python train.py --n_layer=16 --d_model=320 --head_dim=32 --activation="squared_relu" --norm="rmsnorm" --positions="rope" --init_std_down=0.0 --init_mimetic=0.5 --optimizer="adam_variant"
Each number is 128 + 32 x the weight over its row's rms, rounded and kept within 0 to 255. Layers, rows and columns count from 0. Numbers have three digits each. The size before them is the row's rms in percent of the matrix's.

# up: layer 11 MLP up, 1280x320, rms 0.0826, rows 1188-1230, columns 0-159
# down: layer 11 MLP down (transposed), 1280x320, rms 0.0769, rows 1188-1229, columns 0-159
up1188 110:167122132113157168117137119088089159086068145164086152111108139105163124075156133094144122116110163088128152189137162094126113125104119095135166121180176152145145108119154226089115164179137131118127128130089158131120147105058083123144131139146126123142179122104137137157152159129156109132110060153157163178078110142152089068152122173142125092111163111108132110128115129054093138105092088106058093117126161121119101058139117123147161146174117101076040088118107052127085149114161121
down1188 105:190112108159172197178105055093114102075108139113154125182104099121120057120107113157123143137105131112105198172133114160183106122111081140161133102136132173132055110134109100127072102129138195095094146126126117125139141120096115169079123072187123122170156074064105101075077129095169130115135081118148129133133112105141112111143088152149104110119064104195104108089128193126151114133099110105127098169096149097133164121148131123147117120189117128190172083125129152121175157094102131
up1189 104:116133095147143135137163091112171114151083118130115105195079113123129103146076148154150124166147141107116139142148131131087097107168131097057060136136148127089083108118136134147168070157068183092084143195077110073111080125099085140105161176178077089110136123112065171118129144126135123117078145138130143153120157125132117123116141113141107106156137096108161147128140133127182116137143113151140082148114092158161117104100102210206180166080094144071064102139131124067140072156091125
down1189 100:081110158171134166167087136170115207212060116141102141146177084190176101157156161111135163132111105148137123125099137120157141132109150100179115107111152207071056162142146122134133070108085153166171113116132194161094125116122161141081148122160134129104112150065140083136065158123172146164128112107132132101142107104096101184163157079114100152141145114153135094127142139186157091067155098116134160166115069220112172149151106100157129110144167162102163105089158164149125128167106075
up1190 105:112105124156183061147109125153152151125117155191090126162110127145169159043084088113128133118132121097094176158150117113125102120106170185169132125180186151180120116148208147135202115073154121140161110152155173151153167131109140089162163137189050076073124070141126160085125136118105104137081112156128152184068166076127143105101101123095154132076121157113130082097119119103117132102117111091117087154180160143133121162179156161118174112130060106168118140153147111079142104110120063
down1190 103:116170159189115100162132141132137156158129171143124150132136160053191157115075122101108115144109115128132145153119127111117173072108123108065109129101201082083107131202140094149157143083188110077167116107122076178156113105117128105164155071138110098149183162102207135121106148100174103130191164175118160105122159105150127088121188157097158100151190166096100051142089133177127158083145091166130070136140101137094188055123114136147108108140132099132136152121101122112134167113086105
up1191 106:089107193150174071161107103140171130164105121199123145145164100124133143101109139109150040103146121165149044151126169121135127110137163119148171129152152107084175094116136192146165132138172104102158116093035119105058173139136130113159127147116096108143202135172158129148177142162112198151135163090063074116110148180130128184140067116095143107129056170111107138086094122141075136126136077152079123060091093103176159118158129152164137101109129138089125147174106170139120164114152118
down1191 108:111124161107128167152126088111171073102153134098139130200170097186122108132104127186119147165175148121207149064167190142159184177076148102117091194111123136109085119128139126130133126126139146157170101141099171180139094165098065160070033204106077157142121119101144104125100082132150126086158080111175152110121107104102121076123097137131067157153110103121126100117068108114182106142159148141148168111044126146141156149165150153099146160087096132143084115131156156100115130127150125
up1192 104:101084113140137121143072101159154098119162154158107138137125174137124161134163101176150116115142145055137145141191163151121072150145123145148121095171089217104078088103173147045134115119135168115127176125147198126160124139147095128131146139125102099128171150150074108126138175116084106151127100208188057142119096155082173115102131122112149163114136155117188136142133063128121179082099087103103147121156175140184067138153122135162149144108075113117154134153127121099110116156203092
down1192 102:131129153170167105133154136180126132102173154142099104072127148124074120105169158107159097100180159110136129058091131111125133174113173096127136079107138121146050071091091127115138108111174080134082179117074167176132128134135149090124193088202144182167149172139125121115112084163154141113170141112169142129145140145128112111093108150145112121095148135119121155147135127161144158119113122058131114118113106211095130124103193141129114174117130138137152135101167114146115095158133123
up1193 106:097102136090112107159117129107119125168134125156152075129099066150120125152176060160147079125160199194038170128160170105145136093111158154132157115152178089135111155130137123178197125152126157128173129164054147152095144076148170135113111131142138110077090132133166129106145127136133124153144107112134105134116132174113171126091098160189170136168099151130098122175195099129091188123138105105160073107149167123159132167146055163121103089127074171096154180129068140138175145135121140
down1193 104:113155130161128122140122177168141125165169121136167139148133116084122153096184200131144067150117139124097158153176121104127199136125135097057169149168152086091143120106127132089172068204112124127094168185109166130109091114080113192126170032107113175163125115073123105169176119113125057177159149149134144145145122098151152148097078097142090148120112170107146162171148120138153116107135159093150145124103175146135051146057140127111082133164156149128118118110166113094140121098151096
up1194 100:109111102126181139119150124118150157135113156108103170079129110187110051155109085197122109140120110144132151136164129136131131061172151083079109129116150155143137097114158140087103126118194189105150057115151069130107158173121110100169159131107111136125134096140087134142108098188120170169094106109065142147092159088108160092094109134116130076108175159119130127066155176062053114144145142141154147086126155109150119115169117180207183135133160090170117130148085091093098180133081108
down1194 100:128056151141166057124122148138163156103175134179095072103162157195086141098159152056106173111137147118082081122190096108090221176160131164161109111119100112138162129128061157172153163109130172169123113125145186091135085163165111142093112081132186212142126161143170107113092132186143071125119121147056107119108095175098118113129155143134057075142081180123086023080173153168117135137114145132130098071165140159124130128063111162145133122103109090147084161112113105186123105102137135
up1195 098:152114063078174125125125122101069123124127193110159194112167124132111147120105154119095102155109133154156146149137158105165097120089156099169121201139143167104182087182137155149072139085080139119133158121158150171131154149131109133128162159086080124116050071179074095108186115173171111090104126195143102142144118093110119190095096073138145066089171155104107159183155073116106093154131137073131156102107144153139096081160066148196148125145096220113159111146071174107156149102115067
down1195 100:103203091094169135118135166126131147075132097149180118130113121143157094177170126134147127116139064104171137112215103120134137155085103133100126136063102096151064112179166091171106077155184209110132142156093107150114163183093115103166099117199112087147133187148138120149116084114119077115121148070133138114146154161153127083131115137080084118108135144092133098167129183143075178131161146084139112110138035181130117075086090110110119147157068133131075081109102121178119151152108102
up1196 091:134110148150142171105155122144160095098105104128143129192157126124086167121166192094155137129128168070109140169089134154111112179097149119159142096078096100152159124127163185088099128147141121080201125080089172100115068115134123129137142129117148102073155141192111144179142122104184089082112102149110100165104152167105099139120115062104125142104127168090109105084126108156076141140141139126139072149178104140126040139172092129061113106156074104115141125112154142162125146098203062
down1196 091:164165108070078114159079084102124129122154143106092156111168184132149105147145157166122111125130124084161124105116131109135110125065112181174122109217138117136176162122130132125098105132133183072150126143194125170139179090127098156102120022152137111095116147131213118087098130111131122137075078121120091114168126113179138099143118120063126088110186145191073131123079163144145139147176110128153140134132090067116108129101138203177141127133193145139140134144126046144126151147119076
up1197 104:120121135117109147156170095058156091117087127149136143154124113170113137107121119099162098040087103129076108066107130103159152097128109150115081157152156125155144056103156121087134166065100132106103100110136124157096087130139102100149182136145080107094131127140091134197114119120152154177059077153148159169127163097125132126171148164142121143151149124064136170147142182099107111130192140111179153148097112129128132192167125123239087103098087186122157124114141135121116129180103123
down1197 104:135126133085170138160111106186149151165138181168145153111080123091133136122143155098116147073160086110101164085121152129088123136149101131117208148120156174125103138155105172166108147187100077160194163156142123135154127146092142126129118053133118162150145134136141097098091126069147159176067155132121164199188143111189097109133159152139067125152151110127127139148149153128109143188110146082152145131152111121156137195113113133112120130125115128118131132129085116075116124116160125
up1198 102:187103091073126147130133124044137124174081112172119120124123156152139131103152152161151097160141120082141154142124141107111126130126103114146131139123188108016130108094116140138089064144152164125099091106158157090132123184100131162162179141213086066127149077127147119148189125140128168088121079113156141101072132209134122154148139153153123165117156116036112101111095172071163135090128107112155092111153114142134104143140129143122155110157099127146110111108121128152138113122110134
down1198 103:101183154228115123082154133102164146150167156134090102129100151166128138121087149100095097123155059190109151110128104114095142162126086164154103159146162189107119203158131041196168160164106128173132154059110104141117150126075130150104181009167142101071142117150112134068170092110130138164128160083128175135114121130159109138166125134123116173147161140183154145123138119111199110125100102112106076103123151118108117149070110129094128129130167113167129208094166166098180096112173108
up1199 092:130036168134148118100130106102069129125108150130082064172134107145116123144162176038122098105148212140147084163133117139137123143134204135089150137125137109098130093162098200138213117137133091120120095146122157124092128136117124136123127140117175104053119116112128179172164068160105196155135104173173063092162154108097122160134120130076098138117106119112134138149155141184169100120123125104139128109076142121104175076102136079098157113146112092155140082129098152152090161137101140
down1199 096:146115082103106174119090118148113124133146133101134111097102166176140179110055200103093153138078159169097092093118166118158149177131192099157086171145150069128152114119094125182164163143106048148115174166142089129125119108118127136085114028044105124112140107147134197106102166098107147114143106189165084156167160144141083108137106140193103074096161147171125139123089182061147118081109132143164138136061091117091152147119094135161122072118185100110172183149127151099107134144140113
up1200 082:132162117044083162102108105174104129129149111096107172150113107112159129125123154116092096134164109100095116121120116217172047120100074161149103117116114115081199129169131137094106149155194108142106136089129184168149144098149112160115161166064069110167156097091159105090141167132107106129130137140163083106143137085124172101110061070189164160118097139187153112162109165183183138102140100136114138107121083107165099102106153137176096186192139118150108125183101099167145122137087134
down1200 081:116080162151102084166131149087090129145154137191160119100128131157125164086125100132144169155108162093153091078175128108104165080142132093176145146118115130166099116148101088127126145125090131143133080135121101091162146134152154112184125000166190149111097159174075154171132095170148141113103131093152086094109116160112059099150189139094141106135153130105129140128153075091099129175119163104189141165142155183151099133138147074130122079047155170140138119090070159131099121107162112
up1201 073:114082115138169114181157173150226195094094126255148132108154086181136120164070137136140138129131142155120175145074112168108058138111092173139110159168052133101142081128143069143138153133085112086130094117140066161128161070158175132098080043122147127138166138151107145136144139176071129126073144123119101128169172050128128087188123152113129117209175215194138160097109147110132140109136126129151101147117136139147106114084092086171181127163111090103159173069129183122090109088082130
down1201 075:127119120086096151061079084088050095094176086044097113121110112167119142088116108162143087127120175134133135133192098098109118085074165124046162103131147078112122117068124156103140136123155163170107079135124195144124107150119129123126152000187155108076158086127148119153132107121145103115163087145084129166113154137100139181039084105135098145070103098111149159166166143139125136165116144116107135115151148159151100157153109141124112099097117156120126115128121130122130138145165117
up1202 101:176095105103086102171159100061143172121115131129069158041164137119083135123174122154151100134066161107136154155073131138178095118155109135078091057133222081121166123113125165113136103129144213135159121181116095079101118162103110102101129141147088157169147157140103182171161096147148169113134081140119105100104194181145060076112129170143175142146161096085120156157119121125131108139156154101137157187101065160146089069120122113182119143178117161147135123122123049142097109123198091
down1202 104:112163158136137174108123081131093108144131085094121138101141097123154126169154147150139139084140159074118054085078085107170175147076133090084099138122176099146136079150096147074119112174141164109116105182116193169116116109151153093159135111166169091092108091057126172101129175136081126178152119107136132127132117115149082117104116119131129116171206177130140047129133113132150101101068104085148145127131149141097120089167161148163142085125142087144162067209097126062124123130093118
up1203 108:132077128140174102171085156119118135169130124169095150132189170170168110113123144086133132126159161120141106101154139119155089123145126119191115118104110153092166162148176110109135160137080096148173082149119104193093097133096131105170130181172117149167093164156163100174149072194130127155111126134095105205121157128035154097164145045172159086147165147113162088093022093110117108078145119167119099122076144105132154174139174138136151092114149060174161132122111090132129126122141090
down1203 111:097137101196092125141137109125193116171117173115088120176105148125173169152173173090140155129111121170114210146143087119155099142159113124156117117069122128168102146147165031126130126091092096180132121174155079156098094158121189119161149235195153202144093146127144074157147099123127173136102181123089092114170096124116199166104127171183149144157133130077154101154090152116118167149114155157039130086072108069062174132132152131168112139151161146171102097107176115098090137130079133
up1204 095:110129123174106092127133145109099146148095154093114087130183148138174149127121144142153129115185075086109113093188173162159117083144130179154058117106197130079151165092118126088128152106148163114087086149108097116118126108121122111173090128158161093096093105139110101161134150152085066184112127164137100202135125149075139112103159127086112115096138122158132163103132091126125093120126114099113118126102203107120071194159108120175159172168143059126132138132113124118154124177096200
down1204 097:195115128128129097214081134096145129119141141124136081168135103159125138132081078137207111111119145129151111148142138132142138118140155150096137075127132232105125151095155151082128110075129100132145086150181060120152079109140184111116076127135051116121141176127091116105134148117118154184115198093147111136117128091155141098179120118084112130204211127143179174077116142138135096152154117128139145148131140134154097136120129040175148164182180120167087189062118134162159087141096131
up1205 088:127110071053157116189091133109142097117151076117125146165057073164115154114049147195131127119069127177115122148184119156095110149105111192173189090134178105143134193175165171153169185084122136138203114098112116145119161041120160186110094134135102110139110108152155123110143151100112121144103174124155126146120134114088096164079107169136151136092165151157130058087143092132148134114144112077140108127140188131119095148136076138117089105131124107120211146111150127139114114060151131
down1205 090:114131101121126190133111089103103100093221115158170123105142128114102150079146140137139098204143161132144133113136180139147077124159136113092170103157162155128117107147112134122062100109172133156173114166201164093106130160106141127141166097125156110180075145159084172116131182121125143166098075171175023131141173150110090202112158108094108115134126079107147125137067162130123122158127139142141125118108136141146151105167232147174122165108168127111110114163133114148145100142169119
up1206 095:139105095085071116142096071097147094088137166105099222174154123125129161132131165151065082101096167138159145094148141175181138120164204096136156097150148133160168120171114159123084104101135075169148121118109114094153150145092094092092080167114143071124142149133188155083094134130088162143135143126160137125112093128110125140101079078129131109064061107135089097133069127091094132114078131106150099134131116144113153139105170072176114106068162150120208130114143185130069097166100095
down1206 098:096092143120177100090178138138133159094110093207172089171129129087146111104092116187173125176101152066150119127110103158138122114204137138153150067123091136127109141107178142131130087132122083188113147139138181127197086077188135116146121035119123094044143148090122153156159172166057121079210128137108078137093147100158103125140111079115110116132110144112118144132154118057069122182144112185155162073090082137120120167054150169125084140099126127174112086099122123125106178130126135
up1207 111:127136142138108169153077168117158159146115134155142161059060116067162111101144082091083118143164162080153154152088149079089189075103075145171133156111159140162133114092133195148114104104148186145109000043110165125122105142163134162175115167169128104109105107096111126156159119112077158113111097155140147111135100146095114145138090134113121111114129169157076121134143158059111115086141134166120123114163118083179177134155122141152124094097105146119135180102122145109108104106070121
down1207 113:083131200170145136168151092090079171178098133162188172126097091121096119158095106129115181139206098071132145159086127080121170201119122154156176174114116119116089138142171100116155199129100162117091119114128133174106142116111144111151125112163123081160108120143132116091137100115081142147113093125124152121145096150153151145152147102132101103185151182200109150074166205139112121119094171096134110139109070073108160094118077160159129110114145097163116108147158159116051145098190138
up1208 095:108091134123133138162078103108104117085155126133119106117112131126144153144100116138117154096095164170165085131177085118176060136069113156150143147145136145080060124117141163135153123145123153108086067122117097126168133114151191168146115139146130097051112158078159158130143100152116171107077133123127154128115092128047120129141157162094131195130102132123135170161168167129130135125146062155151130162149175162136092119140114171177074130120108185146176105135134067074137154177113112
down1208 098:133071123141144117153119091131157136109101098164163132176126161078142168184097163160147154168122155106153088143158161092149107169080097144173123156161129135089111111134089171152138093207151129133126138140114089121181131156085151122132112070122092152123167135108148103124208182132121124022151154049203170125127163167064085126167112160170119107097049103146138141178147128171150080070127122099123066111123120102099174167141102125148166158080102090185152183154118089065198143136105140
up1209 102:159160125164120151104133160106179136124104176164068089132069152101189135084076150113152116145143133079125195104166226125155071130094231105131104172157118135078080094138130149059116139130170198160107096082115146122173136177144103122135170136135128090110109053134151155128145163090132108132084064203143162159045107123116178119124173115125082067067128150130128148127124096142114130139177151062117113114165166113147140115189110162195094083114114089096136158118102123129139091169121065
down1209 102:184107100104157121187100097000093056157094172151141111156145079133102121156108146144118106142108108072136124087102160109113119106131102097116138159118127107122155157175108128144100142119116175133149146124146101161089128097061087199133121100093135146176162146192168127087121105088096125115142172099165147108152121151124141109141146168119125100099089086173124160129072120104135057101125120074098147095102178055100086055111130161122141155125161142129133113091144161124089098142145166
up1210 110:092091160114096105180148159087107119139073113183150142170140066134117143117096169100156133083142131189089089088107194175132074093098096067129086155107104154131123094144144163139115132102087096130132059158098160167120137110132149086089113142201124118118150087158117143158115111107116079133129172115154140131093139082125145088170104122143113103121183195084161161091136089133161160126109166141144095152107124153144100130131129100125135163123102149143154158119148107104132047125113100
down1210 119:147138070097108109115150100149124126118143089124132129182163158038112146150168128144160096153157079149116129146077125140147098123166076126089112123156095142122175116122115162114117079141136163098159166188097113116130181146081079122111162092157107158139140117178136158159058021157141126139156159103149145129143132083112131114106129097130110118168187137111125209119093110179176146102130122138098117100138193143097146176110141148081134159110147103090137191149110084167140099022102151
up1211 102:115089152116174060157152102160185122113130209106110131122073113133133145116071109111136122114134195105135104109179156154182074137148120147102091131145073155154112114140197153143100123138160112181150099116124110086138178111087114124124154146105114160101114128084133170078140099111107211152097140124129075184075129088135143153095108102180101164084119104112169124174166094096119136106078157090102169111125142154141110096102155156142148155117056168121131079150162129119103128169145094
down1211 106:095097140079225128126125113084170141172132101100118133152103149126113118097144127155152180135105142124135085109154169100119097130154133153083137155114147107121177120151141089150065077151127149071104125124119104079187185109148119119131161101141143135142157152073102128139158122129105157115092167062133115153121111112185129104074112153119071154115116132110064102155124179121123132093107100154087142087088116122108157117109157110177145180146108147084198106194172155073150102190095119
up1212 105:131135117096116117153102115124110196097108139095199123164042080139080140130161141173139160097188142146143069079128157093094159130099155106130163131131121130185111118147182141141134139080133152112094000118131155153133112175160130168127193158148144127146070155146151177163125127138165152134077068187098173106104124099109111108084148170118152107089126141105150113117182141101174114152128128169157103115085081136110131098150096159093114116128070162155126140174098141094114139136204115
down1212 108:099132146168122131128173144150063138165113100155113080109125137100118158147104146177120140114129047049151155084158118160133160086119129131137123102114118134102158132151137120109147111097143064171121094136134085174090091193130141204152105115150119155146149130144160165095135126120136149150192121104129183159158143151108150122109161160153126064115117120190144113101177125098117076139141136106185082108101047136120164148096155096146106141143097104084127120121114096075032101144100104
up1213 098:099093154141142146173107130089115140182084185126181160081155147123134159174169141148149137097108125152090080134106211184132083165089165122114140085112140112112143147124172154108132168123193117084150103141099111186113153140125154112103145137158190105111155145141093167165092154121148069151121145153103178115088148155121066099113137185122110066102135123075109085094137126120084154220128080164143068113103149057144158180164083161111245116139159062122090171127131121133112170106122120
down1213 100:140107127134135141132178153183182104097152112087095098133138139137106120122094158114061104120195128129126128157139095115118108062090124165112128095097139170101102119103127113119082069107175104163137099174134153084205098078142125182092183073151082182132112091150128160173184118143124125150134111103086147100111126091131142146161106081098089144135094142105125135112178133160106115105106148154138137144098152191181130130066086175158131189168109158143127143146223135122146153139133132
up1214 106:164114150112164111180126134149141153086061120126132117106103122141124134058102104168142074102157150107115155070145150121130126125105093168092144193107117222079142097110143153137161118159110096102070054151115200120112112139087120108150162127111090111153113083141110128138136148131105167161091092135162099175125091150148121127103128089118118123147091106102136085115095072194103163113117104120171135111141133065187097112099143130155127121109130108108145218140129126136094137166151079
down1214 101:202137146148092123191093047141121176096119144109121053109161181137125085073111145105113131121150155145131135087098164139123150182074106138058124154127130156126134112130152219094140139185136085138120132170179101150120179145099040151078213100115150127128194146183181114077105118159184117128158108131113194115118091172167154109106105100129104131075109119146095174077096152099111087089138106100138128112156123101131165128129135121151152101180127134128138182115164123128084116113138090
up1215 093:166124134050149156133137114118192100088073130162132135101130114139152149134081099142097157154177150140142104113189150115142181112097120158116077182131102127182082114145137137143160146132101142118176143097162170095126142130139187155116165154174150177127100143062154143143109171113094135105163156159129114186135084115123090087138123126106119126156145114089109097167149119149106149120149176167135094130156127105137107188168138156144100149120148112110073146131130084146180114124150118
down1215 094:085089179181107072131080158106075124146149145147155158127146190105151130106060100088123108110123100100151122133098087128131178142100137125111224145128149063114116204123140066111161150100123134140158140078092107179123108119136135098133173093175147112123142135155098083165150114179146140123106174101094198119146103051087080117161112096185115139133158125176127144164146135150121074088120132146094172124088176165153102116112074133151116090136156185143188085104129183150098107086105157
up1216 099:112098121128114097102109121139130089116147157134137185103102111161094129073098128140106113156112121151061178170175139167160111150144179120172128124149123115154133134134148175108162119110125070046153156122132125158151088132103155068112060147144146057110148101115135155153144165140156163131071146104157126103133184085080162140088141120082148111110127130119079118063142112089044099167185106126112126102101200096157146120179159150086206148069143106087134113111126101153136135142152155
down1216 107:139133147129168120140163127158154137151111071103165121100141152168119160153095107133108122227119110153112142090127121103136084132136078105140090190103129082223057133154131148134170147139085104123060168086121135145127123166063108116095107099112126148115136146092132164147089152135154164102139126112118150058116131049149133106158134180172107136136133141110152127133119190065082128114213047097164136121058151151176142119153085113106158113167106060158160099163139130122132094185103178
up1217 098:143141099072127150118147110088138131100109139131115132133188166146137124095146036113079158154147109083146112116133215120135079118125102127135107154142098103132165092166160174113084103074123168117116120107086151113162108119116154071160143137173127080098133136124129104139107081154155142130144127141088135125108137077121125108119140118117110083086171116110137108130159044142116095198110150116134061117142120086131149125097135112073115154079137142080122089109127114143128109112119133
down1217 095:046095165216156097127098187140050183171079109179151151116099096177144121087086084116175104155181148086143152194153131054118121161124105143133139160155066130144122120131112160076164121127113144122112160123095154135109148167125074107125102027130106155141131083156163126136128127124132128069140192126126098122122106085082120155152078125110148143128111135152147136085154150142148123123113133078108135096164120108124146097172115112122148150184110138133152127105124145183102183010097174
up1218 090:117116142204152138104155107106201112127125111123103092181134107164096101139063100093111138136158149121174135124150127087124084124107127179203172036150159145154163131094145153077186093129191138136126101119135104102136119128126153083165089142146087093112146161183117127183121092154072135156114139174118129162141198147069150068148124121119102130107140147118121207142111115118170114162114169084111105125151121099113104047105146117105127109175119076082075116134133066177052137143158146
down1218 096:074107102069152171159166141094167139112145097131169137176144126105155149152095142087154169167166122141115110061106109131132068105088105082145172090104111094130083105100100125059153074151120135089162108128089141085113158139091135081141144130165073120159130131109177143138100145136117148113187086149106116097141128130180069064148166122185134053170190131155182152195134180181129159162082116133105192066156132127113112143170158108094152079151139144136059133106161146179140097151077157
up1219 104:130106141077144082139135129120092136112097086096146112093097119118190120117165201116169044133104145148108117090113082191123106098127062133166088106112078192120152088089128192111118132118140104149116049078129178111067097142153089148161182131171147142182107125138121092159173119130156132138125130148180091181119120162095123136102086076119178111065108123105142168144132105151050169108162110142146140055127098093158125154170098111103139137106138095103147152169113087127113126160143100
down1219 102:157123140199062103221131095120118139088083145071104111123125161114137157086113098154146081154100179111154118142114140136136118154083090134132126154132085190110131148111141202131152155137133070155158122167145090187071146128085082147146155047149148178137183147117166088074148139127172165150179120163125130099151070091123100137093127160101130124159154134168107134077064104104173112141155091125087147103145116089142148208157055115093122093101168130155086172109139109116096115089145102
up1220 085:159153061083104126206134074119201120101177166175134143106079107078165111138197157173131140140086123114096118152145144189168140094180090142115130075107219138125128163153110101134151152140189156139137145160123138127090125085149184144145140171164068129108141170122061183147164143122105134144120177113167086077167184213146182113055081147166131145138114134139133099098099144110082186076117121136193133113125086118166096160127129135132111092160196163115121104125166129117085138129122093
down1220 088:121066190128159117044125187146040104197091098101201100119136108143174059086121078142109133115147125135149042129140181077098116144051170118072145107144114109123187132118156158129138098106100105111111125073113161109130126174111117060138130071160128109124096062145112126156072112141083127129121081142125083156095059101138085106141101103118113121124091094121082108092095150140174031155078152131128158074148173100119141081114114105119129128120110087137133112165068157142121147111098150
up1221 105:113123146129189119115110129125070123116138160106087196087114134109088120051098178098198096150198180141066078122187119155139155161088154174153184166120120115139067167132122142138098141111171110130153121134110106168138176118087144109123121134165107067092137048176166149133117134153112138130091090156099102187144151166083135110128089096108149126094125154131162159160051145106060136135072156159162105103132165042096115142097077181172135102106095087112193111162108098166111124089161092
down1221 110:149147150115176148069181149154137113142126104123148173119099124096137135181148150170106127132129180104131063099112117094167236092139097088179134135103116091144079169162078123142089065141173072136168126133158111079118141121125087165128109110125135141099110100151155176103147130145123163136147120112148125151158155113126132086153127109142093146103097157165146146162110124142075166169096115140151131159138077103090083078093118077139063129059138121100192104104108135124191050079082161
up1222 102:160111145165168125120126161118139170149097098174186147077097069182122107197156129128101104149177090132145143101159150145113124114128111100145109130114112163096113115123112112153148172165170218104132087075070127096054173139054146175100069164181168159122131123154171162119167157142076105156123113152175129167100154153131086080145137103137128185149124172124114118110061128155183176231117151061166109143161128116123138101122147165081137122138083151116137129146115162122133105134131181
down1222 102:116098114130113130099109111147118129130100136077150103109078166114171093147139139135168146145185152143131135117154114131158093145070084153136174145161081140166140152141144161150138108129118171099129134114153130187090122119149087071082143131111065152146153114106113105078131149112119102177097237144082101146091091090106178093088092123139162120139182078093121150188119142115114104112122152124073126155140182151149155183143150162134151180178188111109108101102110107164133076128134108
up1223 104:190131148133115126140136093102200124133127158148143095094156094147194186116129066126132156135142125129088207170240124173102126121085129089164057111127108223140104151115189102158136153142133159095166102161148097098143109157067141102170107139114094120101111051164094166108115170125126104159109066116116141154133154135091157169133134172157150148132093147152186139126110107105150124147098158095103069121190141117160129198123135148083111063116141134076134135102098101124090093155155088
down1223 102:103172187108147125114097097116128125131086105176129100072133138180165149137147121093049127166116124121077076144141094161141143151093052114098050123087164137206041119203112032059151159120113121095123155124131095039088091052083112110106106163090101158097133095117135166136123185109119121163152086125149208183128138165143091172166138193150140107156098161090139137099157139152092095173138157142121108109174142083089077132116087105160150106169094120146134107136099170172142121116096071
up1224 098:113079158127170093139093196132164110092097125080121150137154095113179180130077106204156105104203150141114113184115122175090122148122092099194128072189126143111166171130158164139104165116105161168170131064132191138090072126092099117157123119221142140116097099163130140155074085147077108154055134128105103164158133072092163214175140064141098154082152164137146126158127113187172127150135172052069098103126164057136135144130210107106138135174136158138068112133106142126151068160064148
down1224 099:148148124145203112113059166185150135158138146092163144106129161118133135151090160137136169113151147144152108174132112175137175126087160100123136178069139081084089147185132152188095128148154176095104057117129192118107117110153095116157111065179194155144140181156118151127090099148114105117079173213208133027134140095154169158124137079158099093169143117109114142119087133156120118152076111049079164168144148108107169138172158109085148104156160155181122101122108133166168113139084124
up1225 097:175117136158126141127155181106148173163071141179098155112117107068201112133123120118128086143144110123161182160156170164098167091134106127098191074117188128092163067141155146125106122166121176162111066088140139086120091178095122114162166138170119138088114087112113188175156146150078130130070094153121115167082177118126106138156112116124200137133173230137115161093107161104109148123126109110152145123125148101133138160117135128132121144140063110054152146168108135149124136125090109
down1225 100:118152176145089144133137136063111106204122141132164148102140170078114128125118154129112148170139114130154146102096114109156149117091081136111139139098145141115168138179094010134157119138075137127153156153117116202114167149115163090139094093183158152134155133094096143079138160172128155138109151123110138138152114177123177148154168103135083100149122163130079131133120156168182178126108130149150105129099144111120155117075131099109118148149090139147155179138133172106167148040107166
up1226 120:152121086166136157180095156089188115170084085154130161067163128164159094101183124087077103128080131192113125110129151141127078110144132096198140150108129169055123142122188128129139184162141135140147129160119134161134131138149110126113079165103132136152106131123098105177147077158145133164105084153154107166154128081089117062092167117139121089159166119124103069122075108141132138160184134108130116119109146120180131125099148120141085141173118129070182161044111034050145152103153093
down1226 106:178117114164167121190115132051164090165111100153146138075113122175218109117172158061066142150129148132156166081092118076153169151157121121138121168101145129165154177183100112104150116169150167082158150155136108146169117137074128151136140217102156202098149133144126089148158094146166169115141154148139166054132098114087150078113103086120147131122166163140126103186112188136160123102156099116093137169067152121092149126090093108162144148182156184094144099125148179109107103103126102
up1227 104:102088103109097091130159196096084144125123153144158125129116096177055123111120128182092057137127160174139142053071173142132134102146151081085154135080137153132149122155125122105108109127170164123144058095116091143115096104084157147175159156128156113122152150122109141165144105161127166086132090094100128132171167089112143106131153062083172146124161140083173119113141068138145103127141146179157160135124129167118099133139184153123148170112114092154123072142118131129133171171125033
down1227 106:130150150166138171122130101199189088085158100127114144085160145109154128132163158128119158213165122092145130100072146098125090122125115112110114145117111099100168125129126081180154125185114110080136174114158167129138169126166118177107121094194140155137114137174059140135151148175148112167139142152107127147107131115074147118121142115125121139073121110222118195100160108153138220086142114155143130121150121139147195086182157116158138150136145101127171102135153125099125130131142105
up1228 123:112122091121148140176160095060109112158129099144108103122073126174111101156144092164141117145167143102134171104102107158167163108086169153175182114141154128098123141178114136145117153079100128156130115161059101139065115152131166172119111188191149086133130107144109152114149133148102159150122147180078111169115070082155103121121181115123098170162172214134109100168113123093053164122143102106098126145138150157115141186079122076161112068188095091163176121090113092140111154122156117
down1228 114:094132149164129088178146089105111150134095130128096086085125098173132105146111138103190156112144109150131152117148029169163143163167161141174087104111152135101093099166094117105130169186102151168173078138148169118080155075191164156158120195126126161174139110106113150157102122109123106186072101148161075133093143126099098157169101142083096086142058146106060094177161143174168144126122134179125110151143164114093080122155099122216122113146109100076153137132128201152093150116148137
up1229 104:213095058163127128148184121097136114108124127144120143095140142087189155052168133104168121116085091116125174107169112161167094056125148102124097117106152158145129149083132224135159114084139105172112101082135139108166077143170159123165133126157148109131081134133139084124118132129127115100091106174107102196094144131128119108117103085159154153122176088124135120106110129117055199048164104060172118096141172110158132118112156140175088102150125103155071108101091086109103136166116149
down1229 105:143123110163120143158162151134141156116125127079064104112070151104123165085096128127096123070113050154127098091152111098159131129138115116130080087113175184165169188006181149130170085087111111149124069143196142141081167140119132126127080070163112125149133225119133096090108136168126114111117161120138119103099128142149133106158102163136125179103100103222152141144118185135140165169157095131081159087108148109188144077120122147140125176135212102134053197099111113141112127156121115
up1230 109:116127106180113112105145144164125107125119181188111138128186121122114179104145153101150097122163147111078165152128128120133135125159131121163119081133153112133133116092165128112107149111102125109140180101110206095088110098078126160184154166135093082126070138159127126207088154144062190165128167121141149135181226192061145119126062139081128182093140177105115125149124093045063188120110135120131079127134130133108140162180143077144143090154166105164074139105143112145136185160172098